{
  "n_layer": 14,
  "qk_norm": false,
  "parallel_block": false,
  "schedule": "wsd",
  "decay_fraction": 1.0,
  "train_tokens": 312700000,
  "steps": 2386
}
Each number is 500 + 50 x the weight over its row's rms, rounded and kept within 0 to 999. Layers, rows and columns count from 0. Numbers have three digits each. The size before them is the row's rms in percent of the matrix's.

# down: layer 5 MLP down (transposed), 1024x384, rms 0.0353, rows 531-547, columns 256-383
# gate: layer 5 MLP gate, 1024x384, rms 0.0356, rows 532-547, columns 256-383
# up: layer 5 MLP up, 1024x384, rms 0.035, rows 532-547, columns 256-383
down531 102:514400542463490422475503525545483515524505448512498434554455535488457438521583571578506601596497548457473571483534505520527495562538423525506467481482575542436494535510470463554589319480555408544449517479493474502553554500499554424510502446511457511486477439508546537481465507523498563594519548526438577491531599482493456580383480449544451381507564514510391438446548499512522467391557
gate532 100:544508461581463478462540518445478530499494486572460517448542603539422503429514567485541496454567636588455411501470610482590460428516504477472607530538402503466487598525432513572447536548482470556466452460497531569490479409493525489373466501553492519531488495458525493423544462416476443515454433516455493475426540482585425522452502457550517528380481523560555445490521545560498478474457
up532 101:407499479571511474516533483480545483498544567450492497457526489463522425529463441507506509484502528476443531391479479554531521483540560503451465459570431469452413589569490409516437497490562532494536539412482521440557574533542475550495532477445465625425465488475427466498444493407483555473517541473483548521550454435396528458466553452466466532508483430496455519618496551473488486483490
down532 104:454488496526393358501612545468533562499527489518520533455466470508481423545477540497510566491438572536430509431552423592585551468448512513551550520459464462433510588517531494482444538544499588544517502426559607527535515564490496486532527474450399535448409489443455476474482537425468545535391561506576553489493550435471449507513608529482395407539488459545471597509540556485513419512512
gate533 101:514482397531500530415558423586496603559400411540553530513531445494490517525506551516509530572455482558475526533498509519471517470454501442441517598419480542584609528441448381539491522506535465464470514499487414537500561514505508450434549462507511465528465482481521448444440569462467446571561562547630545374539509524541481521492465463583393463493540478502490503505522510534507540614490
up533 098:525528487559474500534486466609464464554422429536501498479521540514400524455492477488406525458494445537591455440549574523452583523468452482428599516451473514561581497435478546522469513520534542559545523445507378474510514449535581514521479532494470578526470519507562465515486430450495498510509558452523550450509567511475529485552401497599455414457426540529382468595508486531536533538479
down533 094:480564508503513530527568515499434463438482515452515529586518537552539504445543519435483405549411537537484484540444557524570520465415477586499501485467420458448529477606493461491503567509503524457571498412577433435472600480531491523538515418467422511451472592570476542494527542492418512549459450466516595567516450461516475472551539488450456410448415514466592541501565437542481517507449
gate534 109:448521451464457433503497476445548423479581456552482516623540538430460457394503569487531577430502536579549454354542490514499605463464452544492399479417475426546577441540482507586483523432495518528406454471490493479429548499473547547499559549575524460519560502427537420433412448549423473503509544436419549453538481505457507534412421529432477614451464474434465507462536453459362516394463
up534 103:593406481522476499490516482533572526492451457451504566413465438546437417508484396540530556482586599387472510518521439432430513581497483553513448470568468563525544482463371503404537454440433604507564426428454491562459507652535486442477512474552582530552488414552526500421514457458603494549518486469496453474447479448476485477608516481563462465581462542488570471555508468598514392466470
down534 105:591566496583542467572454527648544532447438556489536515566567503418445451506524466546487474570488521386569482500507453474539473527492553512473480516552534498466493426479437486468414555536543530432484533493462564562504532523471498484536483471552543554485491577516517558489558501543668430441517415556439587450478395548497532517476583492526434502577521532523550493597503466572572534560467
gate535 085:490540474536554537611536453524540506488385513513548438464528549406514645415466420471476462511453579521490421493503487555405479382409424611485441562503501522477532522530470494493568549464463480578511540505424476498482521443529488525520540509489567441480498544491552463464447551454414427549498552481532487476514574412465446479516442566533510503567434570434447453501606308544479420570559
up535 086:501463569486493481499533499466526459530595533471489562498495484606437496525480483550532490482547476514500518412394478540538452552519520537519607458535518549473455475492441579562449497507460508446434553478436572403557415514504412410536501531546558490481477515473443533527535465544638462575510378437432534508507378586494552540515462554484536451517504491564459529494495675552536524454579
down535 092:455405501547568531487479506484522463463529540496524495534569468485532628498557465523534406544437474603520530506409461476493535472450461513532541488552425473431540462443436573521560477438471474475517491547521543512501542519450470420419571490468542600466443498525423523453529482527637481501422541380553529527531551560527553463437471560447524513510528483470493528502536479517489502590521
gate536 091:462448511430501585452425487451460453515448498470432540481564462479480481569451596489497517559523473533674543402447532491540548478489510473565510551500499497568457496501483529456445496649467512547483476496572564486518533486395497491424491556558449521344543426423470457451487513494522512421502498530516474464404492565453486519547555594555560433549482492496531472513549519503486506594539
up536 096:549495513569490550436497524464406462556487513528492507574538532543448528523531528509472509492600459520563498482502527401380533493578520453456488489581546553478458428469377562477446484631487559487490473534533538472442553483489420451446530476479504490415567501490547571522479597519503557501539411570586375541499498527520589432511442469586519464455557470526604415550528443458451473513498
down536 100:418497481513543544422500578556448574522449438496424494526481423457520427482589402442436502539390514565528429565538546545529436497481515447569658483462511487501468537468490552494523576448615517466459455476505467624526423442583484466500557512472538517407488502560547518516486477542471487485455488426474476453475550505561401515453551473409534494537484451417448505539544483454511532477481
gate537 102:377480623498494429497513574580436569458432545604449426556507533487515624534501441460529518519517437442563478445482432540462447460492539494556478476477417450515442492500529521537484554432420525393462515495486550463479478522482515512570452494500539479524537468489527473414389512523476385484470457530541451523400500526467408539486496524543455556503439524543441542573450492507563473558525
up537 099:502491559572431506407488530547545438528495529535538480533457524623399556548554438557507413512497557447491466476540486523599471481534504473530481448518490423476439515449484436536446405508526541543549477565540478529543448520504476525568509512427527463541497540572534480508432522523399399505568415484565459441474529507474429542495483475600462495530445557525500426452378456503500531585553
down537 099:482519508384588497400522540452445497447591486470507477536515474395581563517509398541620508510497455564542515477476490485439499457428386542559421454511517544544464432611431417472482518530528534491415541551564559462462554473431512507575523577553465493503564491526563489471437476519451508580526417492498451436571452561489480504530523467407423447503433489492448472518475523581481556541558
gate538 105:534538549417486486398492527473540497450471406486524511512440502395473518481447502497557536419551501532508510390496559582554502489456516473516587566581495484585450487526390391547460558499445418441387519518542505516520545466480537598447429527484430499502404542462574524607396492445545544461550511542536460491589474561510528512488534497517479477505488531554466519476461441432477433432474
up538 102:441441467477570455459440470540459491452490492510504453490616515552506522550482546495592608527562493583502584491516412539434528554472508462525526503570521491488465549529452495482461539542490566501379559530514513454564473455595536561451445513575405472509401484602520476437424452555471505512506455545533464461605508465509537521484545548484461457515473533572469540536516569517558566428451
down538 102:455502481475543566468533468499483453510551510501479551485494477469503512516451492391472472454497566553557502600519447484428545602425554518467523555495482481462566508582453562456531465492509516563378471497480504583488484523502548547553503462593540508574474453449421419455556510475473437528469498507552440511429509396487534389582502587461535456466517440498559481388568546538581524500489
gate539 105:473532467569410492472504486514532354399486390409470529473554527454386507587514494516513428477474474579556433590549577542456505485517540474433520533451504556457461512455487555558560493520602489549444416500549490486450577568499493557511468552500439507519415486394437491456589492484506521536574512527576494433507436439484508587417515548557489542565521424386508520497549447472486499455566
up539 095:492447404484547489493496500490493469427489487514433514485419567406423505511468396545568420467454521571484534431524465474515498549540538512420568583493425529484488458455568557414571488545554354506430583455580461461519446548497510426458524542528461496470577511537563483539528500457390489507569443540579630498560464572493483599517483471491503461428552486423438501544443541526491484529552
down539 098:514514524540528409608514589550534477546531609491466542444411535458492490510466396493526540628491394584459494452493436499450537455453499548420503453511518607470476435500458507528549513500465525567483530431523451409529483508558446487603484489525504548387573475593533541514483472475531572447505434415520488502503481548563526469519472532470588484578469474457499484485497442498521438532524
gate540 097:543524346497502444520466502513581504476502479506459463537443453534606443519489512595502490491462496498408450525485432556504495451498449504513490485566563508545503456566548547575428497504548492509529566576518583451511544558469537562539458494482512561444476434521488421473429486464466394551485535521519560518529502576567556601464453460397400489467414561503488479459581467523502383527526
up540 104:461544529572525574533616392488471557479633432573457574402478505489558431508493489535486501451479516558460494513544462510412527467462551411562520453477478515447472525590501451470505526527530486549460606393452425484501528416411449513519429498580541545502545482450514430494533470463413463477540416421497531450526512432483459447633558451496389506499482557526519496490546581504469489521515
down540 100:505477542506526523461364518482518510526555462535551521455449487470610456535364577531452504536549507481508513422495506427443536466530482440484460466491604389512527530509438570559495574581501484495506492590535477546461588557591519448473560577474513500429436532601474403437519449474500424460426542565416535487577519543519553550451490497564589519452453483576522381539483487539468438403438
gate541 098:490486436397499511602429437513477437516487427504468530585501434418535522444507509498450611420465560469495465452481497509471573476488396452516508473503513570546625562506516550413540571520447509550610488504491449473586467502475475501574486536414460505487534546444494458463552538516523529477482513422442459482485546486455502347477458526526500575506531461442535480575493471498480386541384
up541 101:473509445505445456569516493459511485530415581537513509517478430508433549427498566493552519458501586443579511461582545518486431560477507483498588546465578558528600509494519419592628313507539448513515556461474498502462411446510559538451505515377414438531478511521440443549437549529471514489391520482531550510541453471506423436484503455570434366505487459407557474505505486508495484547440
down541 101:491590484489503521405525553544423542415495327502443574564470588470420450532437523540553575416453510512517507410519511468467492519533529522438534499460610455423533446505466423460547576624489508525588492613471502415518537479488534412480532486538466443440575473428496482525428475530518474501475535464403456475511571553529485578430535546500568453449498436498532591494470533530412471406431
gate542 095:577501487579485432498503391450608530524602532508425473479541494547528469427478474577533504525486623524585428510478518577411453578501537534468451490467538463568511435418500544471556478427566487517615446507527401461487530593523506518497509542515491521597462533552496536540505424578443447347487458448591509604487507551496532463500449583510516544544504499440505487457550401484581580537545
up542 087:564458563557454466449529421589613497521470507524519443480470469476500451468536508537432474477499469493529474528485489546487480544468527465522433490466546416492471447472507557569460453477495522461565541524522496488435501596513418545509473466512536517499520422584463652544551519534477471494553501496651564528433505502538468480564497517567548496574488496514546481496551388435609545574520
down542 103:408545503565494519460524453665488574480458517523555590514425403543521442578448523508474457385558496462465507540468562548546453501531574438529549551461511535508512458447502564475466471475543546542522485540612516524537408435458428498509530442460535519476580419546514523471523556478571478489521574520524535407562583478421459585592582501458492498519442471569519552553595600585485506443570
gate543 109:601463487536504571530537543426532479484487533498528504465586472514581480516589504478389587530481508597543455475544514403416572457435419487583553543516497493436465455522495415490493496441468470527582502562420445436478456503526592503437525522531530514550559447510474488507460464488465438481478527426479479577360512513505465447515480505517468505464469581516469531470453518457527462443528
up543 100:459530458541540534494535513538564518551624443552429504585371470495541519459494510576558487478449545439482481577382510447563492493517518515462463449566523512552499509462379424512644475412460512490452603481574391600458543490463471614595502569398536578451576455560450497470537553486489452508507443552564599551452547508512553541480546536481486506463440505502530492420449425478582485510448
down543 103:560490513516451509480392467511528477505417504501457551477467508533556471577407473452523402547492439545493525530477504570514580526543527509542528508507591442467436413447445543403583555534447440537563467444413503592472542485495547584527485476439574464523424483461515443461498506522499425415411476475550550554478579562566492462483532577596508446428516461569520537502524558435573543526388
gate544 096:447399515533593523517487413518426646453562519473575523520373488456456514500504624489479424480566437523506475564498482457504475419493508515521463471525573486492498387527541552468421533492424453565482439476444524556501540533441533541479524443476504485385581496535571531548433518520457463519481515530433496543477490479636477423532455376375533594458482558514462613522490527505524520498500
up544 097:554465588495484471496542470499473511569483452465426456515502519426508522541561515551496516474524498433547515525476468491488524481493493464580421449530505567479528523548498462485514529538515429550647429431525434394483489455437423468504453456458536470473536597505629490570528488473460438537419467516489547550500574506512488390466444485461509581621463455467404522543571472482628411508489
down544 102:546553535457539486516586534584479478508576569525404535494495483481513559487546551520555441518405527540485450542500488480520523506433534518546439496531479490500499512456535522503468427546445536533509474541540537409476495442468485492533545472504540632470365498439463502502465536594486376519492408544444501551482510489597476539552444521485550476546610435460484432471520580554546504527544
gate545 100:543509567449516589447570470484478500464563526440484525565487482383555450480519533550544490512519432538499526478538456531552519490484503512553435511502477488587578521471476496566397445430478485517618522578479481517513459486578420494457635536522535597528485482499453398439403493463509460518395534431549542495607454449485579537532539392439549569500488453511536557614475491453451550583410
up545 094:553566424480437447471619455500480443455470537406492467523437443461475497539432515460404518567462407452568410446503480499533448376605486530611495478465561463492520526516490507616457392492492509550546566473500521503480561551477506575421565525431574452491490537492494510414496525445594446446477480470548535552536499499478516553502462435540540533478494483469391530562537467546464383609473
down545 101:492592504511594501564562528451453475510521536421434542487564569503505545424470536418467482515485451512518489473443450502556391455563529538539543473537539469424519494538533549613422465464435534550563441523577504467472474540526565491476566472444521518552471482469480492523397539456479476519482529467431386529582548495360642506499508502402516504532462513460413568612442451546467516498551
gate546 099:553495437432541512429429546511511474434562410469420430595494480538579553558568474493562482382527489447497593556499454598478525508513545484513415525548512481539470457421432498512519500485533528373363446495435375487509554483478443487379558469377441486469535509511457562471491458561481512528373463474491550501347439478467503516532539505448457487507490466450493551549488510601502501467552
up546 102:494482581459505543564564563510527428558463528501518583424412454402393515480448590486496543583534508464468382489488512402453406467521521577518590541411552544498554521516540519433473528503535526480496451562517530527563497439485473511570504427508572445578519463574527526428510527544490393415461503467462447600499492455490424534528393370498427556555507517516409471520499385484564587589501
down546 107:490487572481428457490559491439499436505558465578499554497525454394501522552463512435528548531533500441481495520462556456578471478557468509510529525430506587515477534507540454440482520518510401415432518574607465513554438420468530525483506463519462439426437496548615517425442515465518477419511350548520459533485543457450478514504486380501481457510492499433521532499460458467610491509437
gate547 091:430518438533490532480464486498469459463521476506537493408467428528531490431414518457519488520572545575522507567492621549472481451523510491472531477460481406495587510504468506486470527536547542443541442441503429436501574448494426546432478471522533401585576587370632500520570501555407533459485512481548546497440428470471522495420529514405521542515495521500479482515431410516501465493489
up547 090:482475543495452473492426507507596551493479555387531511555514621476391514469499538571472527431390498434514465490499445559529560506484445478557579445548526500504475564454510588520484470419518521510423488549584400552479437528545554424487550561489481451502500513591464510505505479554545403571552496510521440509425403554522490448506490576502565511480429493459416447446536633619437530507448
down547 096:613473469493496493413498497527571562501510570473547562434512520351534476467590474581562582450446399460488387652434494496441521566471465501587446541517476533485480536479469513536461541365529471501479425501542530528473561563442571485445544549589574541551477513530495524485491545512572408522522426446439388471480468482480592442520525568513461487526422544527511406437478522604467497516421